Weights of a small GPT-style language model, trained from scratch on English Wikipedia.
Size: 18 layers, width 192, 3 heads of 64 (1 for keys and values), MLP 512 ReGLU, vocabulary 8192, 13.4M parameters.
Training: a variant of Muon for these matrices, 506M tokens, 15430 steps.
Each number is 200 + 20 x the weight over its row's rms, rounded and kept within 0 to 999. Layers, rows and columns count from 0. The size before them is the row's rms in percent of the matrix's.

# q: layer 5 attention query, 192x192, rms 0.178, rows 17-34,81-98,145-162, columns 0-95
# k: layer 5 attention key, 64x192, rms 0.175, rows 17-34, columns 0-95
q17,093,204,189,188,200,172,186,199,158,212,222,195,189,202,217,160,226,212,184,218,191,204,201,206,194,202,208,209,164,188,216,186,231,207,222,171,221,210,215,166,200,218,211,224,202,198,194,191,177,192,198,195,211,186,184,175,233,204,238,166,168,237,193,201,212,196,195,185,180,239,191,176,204,243,181,231,189,178,205,197,215,199,177,184,160,231,180,193,195,203,225,226,166,195,189,182,184
q81,115,213,206,212,194,183,218,204,161,195,205,247,203,222,191,202,213,182,212,177,230,185,187,169,234,166,228,192,210,214,154,178,167,155,200,174,199,189,231,218,207,207,202,189,204,178,198,197,185,195,185,231,202,186,214,230,206,170,207,201,192,199,233,201,201,214,210,216,204,235,187,197,207,250,253,225,204,221,211,170,186,193,209,219,194,216,231,184,209,224,188,185,223,241,222,198,193
q145,117,221,202,235,201,219,212,169,162,193,202,208,220,214,175,181,187,220,215,197,180,203,196,227,222,210,220,216,205,246,201,192,223,213,184,186,209,162,198,207,229,187,191,174,188,190,217,198,178,204,198,190,213,204,194,214,213,147,203,211,184,191,159,206,208,208,196,213,197,206,188,199,174,213,205,200,221,166,187,159,210,205,218,178,198,236,209,204,251,202,186,200,166,202,189,181,214
k17,110,201,193,212,191,187,206,226,212,160,218,171,180,222,194,233,194,171,184,204,188,190,215,201,212,210,197,231,213,207,208,211,230,189,197,186,204,250,186,175,239,229,186,202,214,180,206,223,187,197,191,188,184,206,176,222,245,199,168,179,191,209,179,190,209,190,197,165,174,206,201,216,205,198,206,177,217,206,172,194,205,240,181,176,203,186,208,200,228,228,176,192,192,184,207,202,200
q18,109,179,213,188,203,175,204,182,157,215,190,180,200,189,210,224,208,179,174,202,188,173,208,182,218,217,217,192,242,196,174,183,243,226,187,181,228,204,178,152,177,206,223,187,246,184,205,175,201,187,219,156,234,195,183,198,206,147,229,190,181,187,189,173,186,191,201,212,203,210,193,195,186,211,177,223,193,207,174,220,227,244,187,205,190,185,190,178,200,175,212,173,226,234,179,207,171
q82,099,186,231,193,195,207,229,209,178,170,189,271,192,207,181,207,203,179,215,205,190,176,217,210,219,176,201,183,180,223,193,179,251,216,221,191,189,169,196,201,206,214,212,188,154,189,234,212,187,205,170,176,235,231,204,200,259,167,212,192,192,210,204,228,196,192,200,218,221,197,196,178,186,204,201,210,222,153,208,165,227,195,173,236,196,191,232,195,205,184,213,236,215,221,205,214,214
q146,099,187,182,189,205,197,231,164,169,228,200,208,228,212,190,164,199,183,214,165,174,182,208,209,197,193,184,205,207,183,222,184,200,222,144,206,190,206,174,201,205,193,196,156,189,222,215,203,232,208,188,203,189,174,201,202,194,185,168,204,197,172,225,136,197,180,199,223,208,211,212,233,195,178,140,197,212,197,172,187,191,184,175,199,193,193,232,210,172,179,174,184,185,192,194,227,184
k18,103,218,199,218,202,201,200,208,203,201,243,209,213,220,153,174,241,212,195,215,254,250,195,214,187,202,219,229,186,174,208,213,188,171,197,200,209,237,221,222,204,198,200,193,194,215,186,192,211,213,209,199,224,207,186,211,192,166,171,176,186,217,196,210,226,196,215,208,151,190,183,240,164,210,207,211,186,196,160,181,234,231,227,210,210,192,216,198,182,181,164,183,215,160,201,217,224
q19,099,182,204,203,226,195,251,228,195,207,191,194,242,196,204,193,207,200,216,164,192,224,205,196,208,198,183,206,197,206,167,170,200,197,205,213,209,189,211,196,194,218,212,206,198,229,181,219,171,190,175,213,240,200,200,226,180,151,173,226,250,201,183,210,201,173,197,218,190,161,183,197,172,187,205,193,196,215,202,210,170,186,203,205,194,179,210,225,179,183,230,199,165,200,234,216,215
q83,087,206,192,159,177,184,193,216,198,219,205,179,185,202,208,202,218,185,156,224,169,208,165,173,179,169,180,256,170,161,204,211,196,226,182,194,221,182,191,216,215,210,192,200,196,232,236,201,216,157,217,218,200,202,222,194,200,194,184,148,218,173,196,201,184,193,183,225,223,179,173,197,191,168,166,184,247,219,209,215,178,177,189,194,221,210,184,204,223,200,173,162,193,210,209,196,156
q147,110,204,194,198,224,210,210,224,215,209,202,187,252,181,186,206,207,188,185,192,164,192,178,209,210,188,216,196,199,225,238,199,206,186,180,228,238,210,203,172,217,146,222,217,238,190,168,213,213,221,195,185,161,178,199,200,198,205,227,240,206,178,189,180,214,206,171,182,189,168,232,219,217,206,169,176,161,205,192,223,187,234,205,154,174,188,197,195,194,202,192,183,191,184,211,194,171
k19,099,203,191,178,175,221,165,236,165,228,190,168,223,219,191,173,194,210,182,237,189,203,182,218,194,170,168,219,216,199,217,186,195,193,199,208,204,187,223,230,241,218,172,193,233,226,210,212,234,171,230,224,204,219,235,194,186,180,205,177,186,184,196,190,220,193,201,207,184,185,209,217,225,202,211,211,226,178,199,197,183,218,200,205,205,213,225,227,187,206,185,186,186,198,180,236,171
q20,105,185,197,210,203,190,151,168,183,188,175,178,211,217,175,188,185,169,208,228,178,171,174,201,231,183,175,192,224,217,219,216,198,216,206,208,207,188,218,194,156,203,193,180,217,150,214,185,208,217,198,176,256,234,178,180,218,201,199,188,195,164,203,216,224,219,194,196,188,175,160,179,189,195,246,196,201,193,196,185,182,178,215,177,219,201,183,195,204,239,194,175,222,213,201,220,191
q84,102,205,209,208,205,165,225,184,210,220,179,262,190,182,191,229,207,184,205,228,178,197,182,172,219,208,223,193,202,216,191,165,203,197,205,182,230,211,222,192,175,232,192,236,220,176,214,165,219,201,226,181,241,207,202,207,187,170,209,180,211,176,191,198,200,199,211,227,200,174,217,195,213,216,212,236,211,212,224,221,239,219,180,188,211,242,178,211,232,194,213,185,213,199,195,186,183
q148,109,183,200,195,239,195,192,191,190,195,221,203,208,179,187,209,179,194,205,169,230,200,196,195,214,190,204,205,221,160,174,216,191,154,209,198,172,197,244,215,231,238,174,169,185,202,172,189,202,230,139,172,225,206,207,200,218,187,173,200,201,212,195,192,214,175,207,211,177,187,201,210,210,225,216,229,217,202,219,183,195,191,212,201,181,199,221,160,212,179,208,171,213,226,175,149,186
k20,097,214,237,215,224,203,224,153,192,173,225,235,203,184,205,180,248,226,203,196,209,194,194,189,232,193,243,171,215,220,192,209,185,182,214,214,239,221,224,203,165,226,219,222,186,187,248,190,187,197,189,192,228,200,158,185,236,228,229,201,200,241,199,165,226,198,177,191,209,224,203,184,242,206,184,202,192,209,184,211,230,219,203,202,222,205,196,190,201,214,223,206,208,217,187,222,188
q21,099,203,215,189,187,226,209,196,206,187,214,173,197,168,210,203,186,200,201,225,182,200,214,196,204,207,169,224,171,179,184,244,207,168,208,220,218,209,219,224,207,200,184,191,207,200,198,196,232,185,205,233,251,191,201,162,187,203,216,213,223,205,215,197,179,213,192,239,185,189,193,201,200,222,229,174,162,185,217,177,201,224,207,223,170,214,229,219,185,208,200,137,186,213,183,158,221
q85,100,206,222,193,227,239,189,245,222,194,206,192,210,166,200,199,176,225,212,205,201,184,202,207,216,188,208,184,163,180,181,211,190,175,183,177,200,197,217,230,192,208,222,205,208,187,225,218,194,169,236,183,236,205,155,208,204,158,192,159,190,215,196,190,217,234,197,194,226,200,207,181,184,224,234,213,250,185,175,224,190,217,210,212,210,195,217,185,211,175,177,201,211,207,190,216,200
q149,119,158,205,191,194,200,190,196,221,203,234,159,215,178,205,220,169,212,195,178,193,175,203,205,216,179,192,186,209,193,192,199,221,225,184,196,172,226,159,196,187,206,220,210,240,194,208,219,194,201,191,157,198,192,215,181,218,229,188,198,243,181,231,200,218,208,199,190,202,212,223,208,214,166,188,142,167,235,167,197,229,207,179,238,212,180,211,236,155,185,225,200,222,216,198,197,209
k21,114,208,204,215,206,200,177,212,190,233,223,219,143,132,191,225,218,211,178,204,200,210,234,187,203,221,257,175,203,225,188,205,190,170,179,180,199,189,228,210,181,209,190,181,225,194,205,215,223,208,204,190,217,185,205,223,169,171,198,186,207,217,213,208,210,227,193,170,186,156,200,191,187,217,201,210,221,200,210,182,210,185,209,194,211,187,201,197,197,201,168,212,216,193,231,186,202
q22,099,192,215,229,217,218,191,153,248,188,207,188,186,219,228,214,212,199,233,205,207,167,190,190,215,216,196,205,225,204,212,186,208,221,196,187,183,190,172,214,173,210,162,187,212,174,153,155,215,224,187,227,193,201,185,229,205,189,217,182,155,200,210,210,179,210,191,188,208,204,244,203,207,159,206,179,219,198,201,194,194,196,215,196,197,188,158,164,203,209,167,182,167,206,195,153,203
q86,095,191,212,181,182,173,211,198,195,207,234,223,216,188,190,172,197,206,192,216,193,203,206,199,214,199,208,191,187,216,189,169,192,223,194,173,232,218,221,170,211,221,176,220,157,184,184,195,190,207,195,210,197,185,223,197,215,213,180,207,203,177,186,205,211,191,205,200,176,214,192,211,234,188,234,195,207,235,229,199,238,198,196,188,209,225,208,187,209,185,240,187,184,221,167,200,241
q150,134,217,200,230,222,205,219,155,167,210,216,209,212,202,196,209,179,193,194,194,187,207,195,206,189,230,203,194,176,190,178,232,211,197,198,170,243,194,200,204,236,177,176,209,168,213,159,183,210,198,207,137,215,212,180,201,190,159,223,198,192,224,183,187,228,208,229,204,167,213,172,163,188,235,196,208,212,189,184,172,193,205,226,198,195,215,207,185,159,163,166,164,139,223,186,190,194
k22,125,188,213,185,183,212,195,238,189,189,197,213,202,216,245,203,186,183,197,193,231,202,173,195,168,241,209,211,178,223,151,211,195,208,246,191,182,187,213,187,200,220,184,204,201,174,237,197,188,183,206,221,191,185,185,212,237,211,197,179,174,194,207,185,225,227,192,220,177,194,173,223,201,236,211,226,220,206,157,216,204,198,189,166,221,196,249,203,203,180,195,187,211,185,181,207,215
q23,102,178,193,229,227,189,190,184,194,235,198,249,209,222,216,206,200,206,182,216,175,215,227,188,181,193,193,203,163,181,180,174,173,216,250,202,179,177,191,191,220,223,172,218,197,210,204,190,197,195,200,151,171,246,186,184,201,202,191,198,241,173,224,176,226,177,216,214,231,176,168,231,179,219,205,207,205,210,193,225,175,182,193,216,182,186,191,170,194,216,185,214,200,196,231,194,224
q87,112,184,218,204,172,216,232,216,185,208,145,232,201,178,215,213,197,192,210,230,203,167,185,168,222,221,235,182,220,203,186,194,205,190,214,178,191,211,209,193,220,197,166,209,216,179,194,211,212,187,205,196,216,199,188,203,250,180,212,177,203,210,189,206,211,195,206,220,211,200,185,188,192,175,216,231,231,229,195,217,196,197,198,190,181,185,202,187,233,210,196,182,231,239,236,247,206
q151,113,166,216,228,200,228,226,205,176,167,198,202,194,199,176,152,195,181,203,228,189,196,209,212,200,173,212,189,200,182,203,210,168,211,196,177,182,171,208,243,187,220,203,158,180,220,179,184,174,220,240,193,193,185,172,211,212,222,202,186,202,197,209,202,186,197,220,173,194,186,165,236,175,206,189,224,181,219,201,210,181,215,214,188,184,179,151,173,172,182,204,238,207,191,228,184,195
k23,097,182,192,206,194,226,242,166,189,178,216,200,242,201,224,192,193,210,176,204,178,183,200,198,194,199,203,198,202,184,213,206,225,185,221,203,229,211,157,151,201,178,207,183,196,213,194,174,173,193,229,188,202,200,200,220,193,195,206,198,182,187,193,194,242,192,217,206,203,207,201,195,218,175,188,219,167,225,187,199,182,220,194,212,207,168,246,201,195,189,221,217,187,244,218,212,178
q24,102,215,183,208,190,220,203,205,207,200,223,213,180,170,174,177,194,211,195,207,204,201,208,159,203,181,214,199,206,192,164,181,170,198,214,241,212,210,199,185,183,221,215,184,215,194,168,208,190,212,207,179,236,200,173,213,207,169,226,216,189,193,182,188,224,211,212,163,184,224,179,218,241,184,163,191,207,213,189,209,189,198,215,195,198,241,217,223,197,220,180,202,221,191,202,240,191
q88,090,223,219,196,224,211,216,176,209,171,219,226,222,260,214,190,205,262,203,194,202,175,203,161,199,213,223,182,214,195,207,219,187,237,202,208,199,187,161,163,205,178,204,173,184,204,168,156,217,207,193,208,181,193,189,192,213,218,226,183,184,187,213,184,203,174,181,185,204,209,191,200,197,199,218,182,198,214,195,155,188,199,185,179,173,208,201,187,217,222,184,197,183,165,185,174,189
q152,109,230,187,160,222,171,193,197,179,194,171,207,196,207,244,205,221,212,222,224,207,219,203,202,203,203,187,200,188,188,216,219,217,206,221,206,193,194,196,189,209,171,203,164,186,197,181,180,221,152,204,253,195,218,205,229,210,198,199,184,209,192,151,191,239,203,208,197,187,187,181,206,235,196,194,191,196,211,164,209,173,170,190,185,183,194,213,185,205,166,196,205,195,191,236,226,171
k24,102,218,183,199,246,200,240,193,177,196,207,203,180,219,178,212,209,185,236,208,212,222,187,180,195,212,253,219,204,197,209,205,203,208,174,167,222,166,220,191,203,194,204,187,183,168,192,180,217,188,198,202,190,224,212,210,209,177,209,203,202,173,199,248,193,217,203,194,238,181,214,214,225,195,174,216,211,194,203,216,190,238,204,156,219,196,209,184,213,182,157,188,204,229,225,162,230
q25,103,206,215,185,202,198,220,150,177,205,184,210,229,241,203,185,212,209,171,184,212,231,191,203,148,200,219,199,227,232,210,196,205,219,216,227,176,216,204,181,227,194,198,197,185,187,184,194,195,172,187,192,183,182,188,207,183,196,216,199,200,191,166,210,227,210,236,182,201,199,204,228,196,155,152,201,185,189,162,164,229,208,195,224,204,180,217,166,216,236,205,230,182,248,183,197,214
q89,095,185,190,194,216,218,208,193,219,224,172,231,226,214,218,192,191,195,178,200,215,174,210,209,184,196,218,196,153,215,211,182,207,142,180,193,198,233,224,201,222,169,190,160,204,241,198,195,170,236,191,228,169,190,214,213,213,182,190,229,219,210,194,206,189,203,202,226,214,145,220,191,193,204,221,178,200,188,174,200,223,213,240,218,208,195,221,186,210,196,209,189,206,217,166,160,233
q153,115,196,194,203,160,208,185,196,201,160,212,180,212,198,208,171,208,208,168,200,229,184,224,198,223,167,193,197,208,222,169,196,190,183,218,208,161,212,206,186,207,200,201,172,211,190,159,197,188,162,202,207,182,176,213,220,204,241,215,192,214,233,246,195,180,191,201,171,194,208,223,166,204,183,218,199,167,248,186,208,208,201,207,217,238,182,205,204,171,178,227,210,203,166,215,192,166
k25,102,240,192,231,200,197,223,199,171,184,193,215,184,214,211,200,255,175,224,222,226,180,203,203,208,209,191,176,170,197,193,187,199,220,204,216,208,179,216,219,194,201,205,218,188,258,172,193,194,211,202,195,190,175,237,178,190,187,168,213,189,206,204,204,224,200,186,232,214,212,201,159,229,227,192,201,195,193,188,216,190,198,198,251,224,214,191,210,177,193,207,218,240,204,218,218,175
q26,107,217,153,185,197,213,193,183,191,205,227,185,200,239,204,223,199,171,214,197,175,174,163,201,205,215,186,244,197,215,194,247,209,174,208,227,213,204,199,232,189,199,202,165,176,194,194,182,240,191,188,218,198,202,170,218,211,253,213,216,210,234,199,216,206,204,210,196,197,195,216,179,228,196,215,225,208,189,208,210,214,162,221,189,237,204,194,205,194,190,219,222,185,209,173,197,210
q90,107,238,192,194,187,177,163,216,209,233,171,180,215,211,209,200,221,206,204,194,237,202,189,224,179,208,188,213,173,203,183,217,188,212,218,212,202,223,178,200,197,187,217,214,236,174,173,264,213,194,235,212,204,162,182,159,195,162,180,230,216,216,196,231,191,201,159,213,200,190,206,210,225,207,171,207,207,213,209,187,197,193,215,184,215,209,175,209,187,224,198,219,190,165,271,176,201
q154,113,253,184,218,180,189,204,232,223,225,153,206,217,221,223,234,176,203,184,213,181,193,219,205,186,221,213,220,213,195,221,211,201,219,218,208,191,183,213,201,238,194,210,230,210,222,181,166,236,166,222,197,188,219,189,225,197,173,214,198,193,208,155,191,213,179,197,201,179,188,184,174,198,244,183,180,176,235,193,194,186,201,210,156,208,207,170,182,200,206,185,171,167,154,211,226,202
k26,103,248,169,167,169,230,168,227,183,181,185,178,220,217,182,216,184,209,234,200,198,164,204,237,195,216,208,210,213,211,213,179,217,218,204,186,162,200,179,140,213,196,194,229,201,178,202,222,171,169,200,201,207,203,181,187,207,172,223,171,182,211,190,183,197,174,193,242,210,182,186,198,211,195,193,207,180,222,193,184,205,202,190,193,210,198,230,218,214,245,198,192,206,187,217,187,196
q27,098,228,195,190,208,171,211,198,215,202,210,211,197,212,226,207,192,211,207,215,212,221,214,192,195,201,206,199,171,210,210,174,196,212,211,133,202,195,228,175,187,193,171,214,176,203,192,187,207,240,164,206,179,213,189,224,227,159,194,185,199,167,191,210,202,196,172,230,202,244,191,175,207,175,212,207,149,222,200,187,225,195,179,211,182,182,170,171,212,226,161,195,198,188,216,231,160
q91,106,162,188,188,203,191,187,210,215,204,174,216,190,178,209,223,206,223,211,208,156,207,210,192,245,192,205,197,191,184,220,177,170,193,216,197,193,213,211,208,182,188,169,223,200,194,178,184,233,195,225,208,214,193,209,175,231,225,215,224,201,213,171,191,210,212,210,221,195,183,195,215,193,229,242,207,224,204,213,201,188,226,220,225,223,190,193,216,197,197,170,178,184,217,176,175,258
q155,086,218,174,227,197,187,217,191,197,215,172,174,184,180,214,187,185,231,226,200,191,198,152,217,178,231,167,166,215,195,217,196,196,200,190,190,214,193,215,185,233,177,158,223,220,178,164,210,205,182,174,232,192,196,221,213,187,208,225,196,169,227,178,174,210,210,236,200,203,213,190,185,171,223,157,201,181,220,201,197,167,238,199,195,200,214,235,215,195,220,180,222,217,166,168,201,190
k27,097,261,208,219,198,192,198,253,163,201,182,170,200,185,202,198,212,192,200,190,215,230,192,195,200,202,202,202,173,198,180,196,231,194,167,210,194,208,219,222,228,204,152,184,188,199,182,181,227,199,238,178,182,181,196,152,207,196,195,201,175,209,194,188,202,211,211,188,190,230,210,180,169,208,225,178,199,218,190,179,195,205,219,158,205,212,244,182,205,227,207,185,202,235,193,203,232
q28,099,147,233,175,222,209,195,222,168,252,198,195,195,170,205,236,191,194,186,211,208,204,227,174,230,199,202,177,190,215,166,203,221,197,182,220,201,169,240,192,202,211,180,160,189,172,170,234,222,202,184,221,196,183,198,226,189,219,222,203,175,188,196,190,204,213,201,228,212,170,204,211,211,209,156,206,226,228,185,197,209,175,189,229,229,160,134,184,179,180,209,199,182,203,207,182,210
q92,114,210,186,170,208,183,201,197,173,209,155,235,234,130,180,220,224,202,221,175,239,207,211,190,220,208,195,191,161,210,226,192,185,175,211,180,230,188,193,197,198,200,230,201,208,225,221,217,186,171,160,215,177,211,250,226,222,202,183,205,204,223,200,201,196,227,220,197,208,190,201,218,216,209,214,210,228,248,226,185,216,190,208,218,202,171,198,179,210,176,214,187,198,218,194,220,177
q156,102,208,195,167,204,212,183,212,223,200,211,225,212,217,198,224,220,231,171,144,221,210,190,179,207,212,233,184,199,219,188,209,255,217,210,191,215,155,186,189,201,229,203,225,194,199,224,217,201,171,161,239,198,212,229,195,193,218,197,209,200,210,236,193,232,211,208,213,174,177,209,184,195,184,216,179,171,208,225,202,188,199,211,222,237,183,240,207,199,195,209,188,220,223,201,222,202
k28,097,193,181,192,216,226,217,219,201,191,164,194,185,177,200,181,203,221,190,193,192,193,203,192,183,189,210,175,175,194,172,189,144,204,217,217,204,217,197,226,206,213,223,214,164,195,204,182,203,171,163,203,237,215,204,152,181,209,166,229,229,213,233,212,178,203,197,211,206,178,242,178,203,188,217,201,226,230,225,163,222,174,216,220,226,181,221,212,185,191,200,214,200,220,200,185,210
q29,110,215,192,200,182,207,197,202,205,207,214,182,219,197,209,174,190,208,212,234,200,200,217,206,174,223,216,219,176,202,213,176,179,188,191,175,187,212,188,233,219,187,206,180,181,232,162,169,204,203,211,207,181,183,203,190,157,215,165,208,198,238,211,195,203,167,213,149,199,204,197,166,238,149,136,185,187,181,195,191,218,224,171,172,224,222,214,167,220,140,172,223,233,181,197,167,217
q93,099,212,205,206,209,199,199,226,176,179,190,191,197,202,195,221,181,225,169,181,191,194,236,207,197,204,210,188,158,224,203,230,226,182,205,211,207,205,228,226,207,183,185,216,183,186,194,230,209,208,211,183,233,197,200,182,179,183,192,172,221,193,186,234,180,167,202,212,214,167,201,187,180,219,177,210,213,193,176,198,223,208,205,189,183,229,193,213,213,207,174,176,199,205,210,180,198
q157,098,193,182,167,209,183,185,219,191,205,173,162,208,181,190,234,210,181,180,199,225,186,175,185,213,169,226,209,193,192,183,199,146,202,224,238,192,206,221,187,197,176,195,201,209,230,171,213,222,207,196,227,201,201,180,229,207,228,207,212,196,213,201,205,196,211,231,184,200,185,187,218,204,209,168,222,203,233,175,217,220,216,171,208,205,176,199,189,180,188,202,241,224,162,210,204,217
k29,099,174,178,177,191,199,197,224,179,193,210,176,182,163,189,187,201,213,217,218,203,165,179,225,194,212,217,185,191,201,223,230,171,170,186,182,190,185,248,219,199,233,227,211,203,217,201,196,222,207,201,178,179,208,186,196,183,167,177,195,192,197,210,185,199,218,214,210,224,178,187,195,197,178,220,218,194,204,217,220,184,170,223,222,192,221,183,186,219,175,221,170,203,182,214,168,240
q30,098,208,191,206,190,205,206,223,168,193,184,210,228,170,197,196,156,206,203,205,197,212,174,218,216,202,175,241,226,187,201,212,197,172,198,209,214,191,216,164,192,216,205,238,226,187,153,210,205,209,181,195,199,189,195,201,169,203,200,185,216,180,207,181,202,193,217,150,171,201,207,205,204,223,230,214,173,184,211,148,187,215,154,165,213,244,206,219,228,178,175,191,197,172,184,232,196
q94,100,189,188,185,217,184,218,212,227,169,187,203,207,188,204,221,184,192,170,198,193,199,224,195,183,211,208,197,192,189,184,216,226,222,194,190,178,196,216,206,213,182,196,173,214,201,222,190,188,211,224,167,204,194,197,206,221,211,231,168,215,208,214,170,174,155,185,205,191,192,199,184,195,171,139,176,204,201,188,171,199,220,228,224,190,189,210,203,204,190,239,205,155,188,206,207,184
q158,109,204,203,232,209,235,232,198,188,194,181,194,185,186,215,187,191,180,213,170,190,206,216,233,206,226,166,179,214,173,198,231,202,182,198,182,237,152,182,217,217,202,206,199,185,236,199,204,161,229,235,176,199,219,234,198,203,190,179,213,192,192,185,195,186,199,183,188,174,189,232,178,198,203,187,207,195,196,206,163,183,188,203,202,178,170,200,220,182,164,201,216,193,190,176,218,173
k30,101,221,216,176,213,248,171,193,217,210,229,186,194,213,223,182,227,214,182,246,168,209,188,181,200,198,218,204,187,177,206,207,224,209,228,211,206,226,226,183,230,179,199,199,205,195,197,180,200,182,200,206,186,221,207,191,207,183,201,205,204,207,178,169,190,152,168,173,203,206,193,212,160,205,172,199,211,208,195,231,185,227,171,234,195,194,209,221,186,237,226,193,213,200,198,152,195
q31,094,209,216,205,238,189,238,227,220,209,175,218,190,194,210,211,200,197,203,183,205,207,210,206,190,186,176,203,201,213,177,223,193,206,188,172,195,185,205,228,170,189,185,209,185,161,247,199,217,189,207,208,203,171,171,205,211,169,149,181,177,227,184,197,184,237,207,204,199,219,212,187,188,234,262,253,169,201,197,209,220,234,196,245,216,186,208,218,243,200,233,195,196,208,204,190,172
q95,098,153,220,190,201,147,180,192,226,216,222,232,219,181,197,205,198,213,168,214,223,210,200,194,228,195,195,178,193,184,202,203,217,193,167,190,190,182,208,192,201,196,162,168,210,177,197,154,177,200,160,195,205,196,201,197,212,177,238,184,197,178,185,204,189,210,196,204,206,245,182,212,177,188,212,213,241,208,230,209,213,180,204,198,220,189,191,210,210,220,213,218,191,208,201,189,230
q159,114,206,208,155,240,145,180,232,216,210,180,175,179,208,250,228,166,216,195,240,158,182,201,203,189,215,206,217,215,177,210,202,216,179,235,181,193,193,197,197,203,167,217,171,241,177,167,205,238,208,218,223,160,193,206,204,197,236,226,199,190,204,244,199,186,189,190,194,230,227,202,212,196,193,170,244,184,212,201,201,181,209,196,207,198,230,212,201,231,175,213,190,186,194,209,200,221
k31,105,196,176,241,207,170,173,181,185,197,239,238,207,215,218,188,195,200,223,169,206,175,152,239,187,200,178,157,223,210,167,204,221,214,233,200,165,192,206,193,211,164,218,193,206,228,195,212,197,215,207,213,207,183,199,178,198,194,228,218,204,204,211,198,200,225,208,239,199,200,165,185,236,177,176,204,168,207,196,203,184,218,212,196,192,207,209,172,208,189,178,228,178,192,198,174,202
q32,101,166,216,214,206,176,192,177,192,142,201,236,201,199,196,213,219,201,154,182,175,189,154,164,256,214,211,214,206,210,199,187,201,182,201,178,154,213,181,213,209,179,199,199,188,182,203,168,177,185,202,217,191,221,196,212,202,191,183,204,200,193,234,210,216,187,203,198,205,195,206,190,197,219,256,154,196,202,200,205,215,199,179,141,207,191,208,202,204,199,211,202,192,218,212,152,195
q96,105,180,173,209,182,211,195,151,198,244,193,204,187,227,151,184,209,194,205,200,184,182,171,180,192,231,214,180,208,202,224,197,185,215,202,199,235,215,212,182,218,191,192,202,218,178,199,178,206,200,184,189,191,188,198,161,230,210,203,194,216,228,169,196,211,178,191,192,228,233,201,183,197,209,205,223,208,201,188,228,198,210,224,230,197,202,176,207,182,213,223,201,210,212,155,191,219
q160,086,168,224,212,218,225,229,182,170,191,193,193,183,188,202,211,179,176,220,192,230,171,188,180,194,205,217,221,210,192,186,206,230,197,169,232,180,259,172,180,173,171,203,167,192,235,177,207,184,180,192,195,209,186,220,214,187,210,192,208,201,204,214,202,178,189,219,184,209,206,253,221,206,193,229,225,220,203,203,245,229,188,202,224,165,243,193,179,208,167,242,234,195,191,184,193,226
k32,102,172,185,237,232,182,213,237,192,234,222,202,196,193,206,224,174,207,189,186,205,242,220,210,205,213,216,221,162,225,217,183,181,190,188,185,184,151,210,180,196,198,226,214,248,215,196,191,213,201,192,224,181,198,186,183,181,192,213,224,219,214,223,183,211,211,205,225,197,180,216,214,190,210,209,201,226,196,216,213,191,190,238,203,215,193,196,220,235,217,199,186,232,263,186,175,170
q33,102,266,208,161,226,227,178,193,169,228,129,175,174,191,206,184,232,193,246,220,196,193,226,242,189,194,183,230,217,206,191,181,238,216,172,232,229,206,223,218,195,237,198,210,203,218,194,184,201,197,217,214,180,234,203,188,180,230,211,219,213,210,188,195,188,197,205,167,216,175,206,185,207,183,177,165,168,182,192,217,165,234,217,190,188,214,219,213,189,187,203,219,188,189,195,211,248
q97,128,208,187,181,200,204,183,187,215,200,191,161,193,196,185,221,218,211,210,201,187,187,188,216,196,199,194,217,188,199,183,233,216,177,193,226,207,199,214,220,209,232,241,185,184,204,222,159,193,155,276,219,197,209,210,222,193,228,211,198,202,217,225,224,190,227,216,220,180,170,218,204,209,230,234,217,233,169,218,165,197,193,182,196,168,225,187,216,209,180,226,199,200,231,170,185,213
q161,055,222,197,183,231,211,212,236,222,212,186,156,226,215,222,195,209,216,231,183,227,203,187,196,187,210,178,157,217,184,210,203,217,193,196,192,211,167,201,241,176,217,210,242,166,200,230,184,207,192,203,177,235,162,200,185,203,169,186,184,199,196,174,197,197,169,197,217,154,205,194,169,196,201,199,197,190,154,200,195,173,160,200,160,198,192,229,195,188,194,211,216,225,193,202,201,199
k33,104,219,174,166,194,195,190,231,232,206,175,173,187,184,219,193,175,224,194,168,202,192,195,203,206,200,222,208,187,215,221,234,211,209,206,227,220,216,179,197,198,202,209,205,225,175,211,185,209,197,182,211,202,182,212,218,184,224,212,211,196,172,212,251,191,203,170,194,189,201,209,219,230,196,204,215,191,190,215,200,195,199,228,188,211,226,226,188,244,170,206,174,166,154,183,192,194
q34,091,170,191,216,216,206,193,232,207,199,218,214,201,193,181,165,173,179,208,195,202,220,172,211,193,237,197,199,205,170,209,218,193,163,245,183,196,172,193,188,202,147,204,204,197,192,225,176,198,198,140,168,221,219,244,186,205,217,168,205,193,200,196,183,183,175,194,179,209,229,173,222,162,230,176,200,212,209,204,190,192,191,231,196,220,227,218,192,214,176,200,222,194,178,226,185,190
q98,098,192,229,209,193,198,188,228,222,212,232,207,196,219,175,190,190,185,157,210,193,217,262,170,204,192,205,206,197,166,194,188,202,220,230,168,199,135,199,186,193,184,187,200,205,188,175,175,185,247,162,186,224,206,163,183,192,167,204,211,193,200,190,190,220,217,203,194,204,225,183,209,207,202,191,206,203,229,212,185,218,207,194,203,185,201,198,170,209,211,171,198,236,201,192,194,196
q162,061,196,152,206,213,192,213,211,156,145,225,188,198,199,192,218,238,211,191,205,183,201,205,199,235,188,225,174,200,186,214,169,209,221,207,226,192,188,179,206,207,213,176,193,187,206,194,204,192,212,177,189,211,224,183,227,171,180,178,227,210,182,236,203,244,202,184,151,244,216,171,189,217,180,208,193,212,245,177,215,202,212,187,211,176,199,215,228,211,229,213,192,244,204,194,170,170
k34,092,161,221,226,227,184,214,189,177,178,246,231,197,212,215,190,169,197,194,208,184,171,174,161,218,208,208,189,222,184,202,182,203,214,181,180,191,212,236,211,201,204,217,188,200,203,199,185,221,189,203,202,186,200,216,175,182,176,188,210,199,214,185,161,212,210,192,238,185,223,209,216,207,180,224,213,239,186,184,197,230,191,203,236,177,176,174,210,206,231,193,196,205,239,218,205,194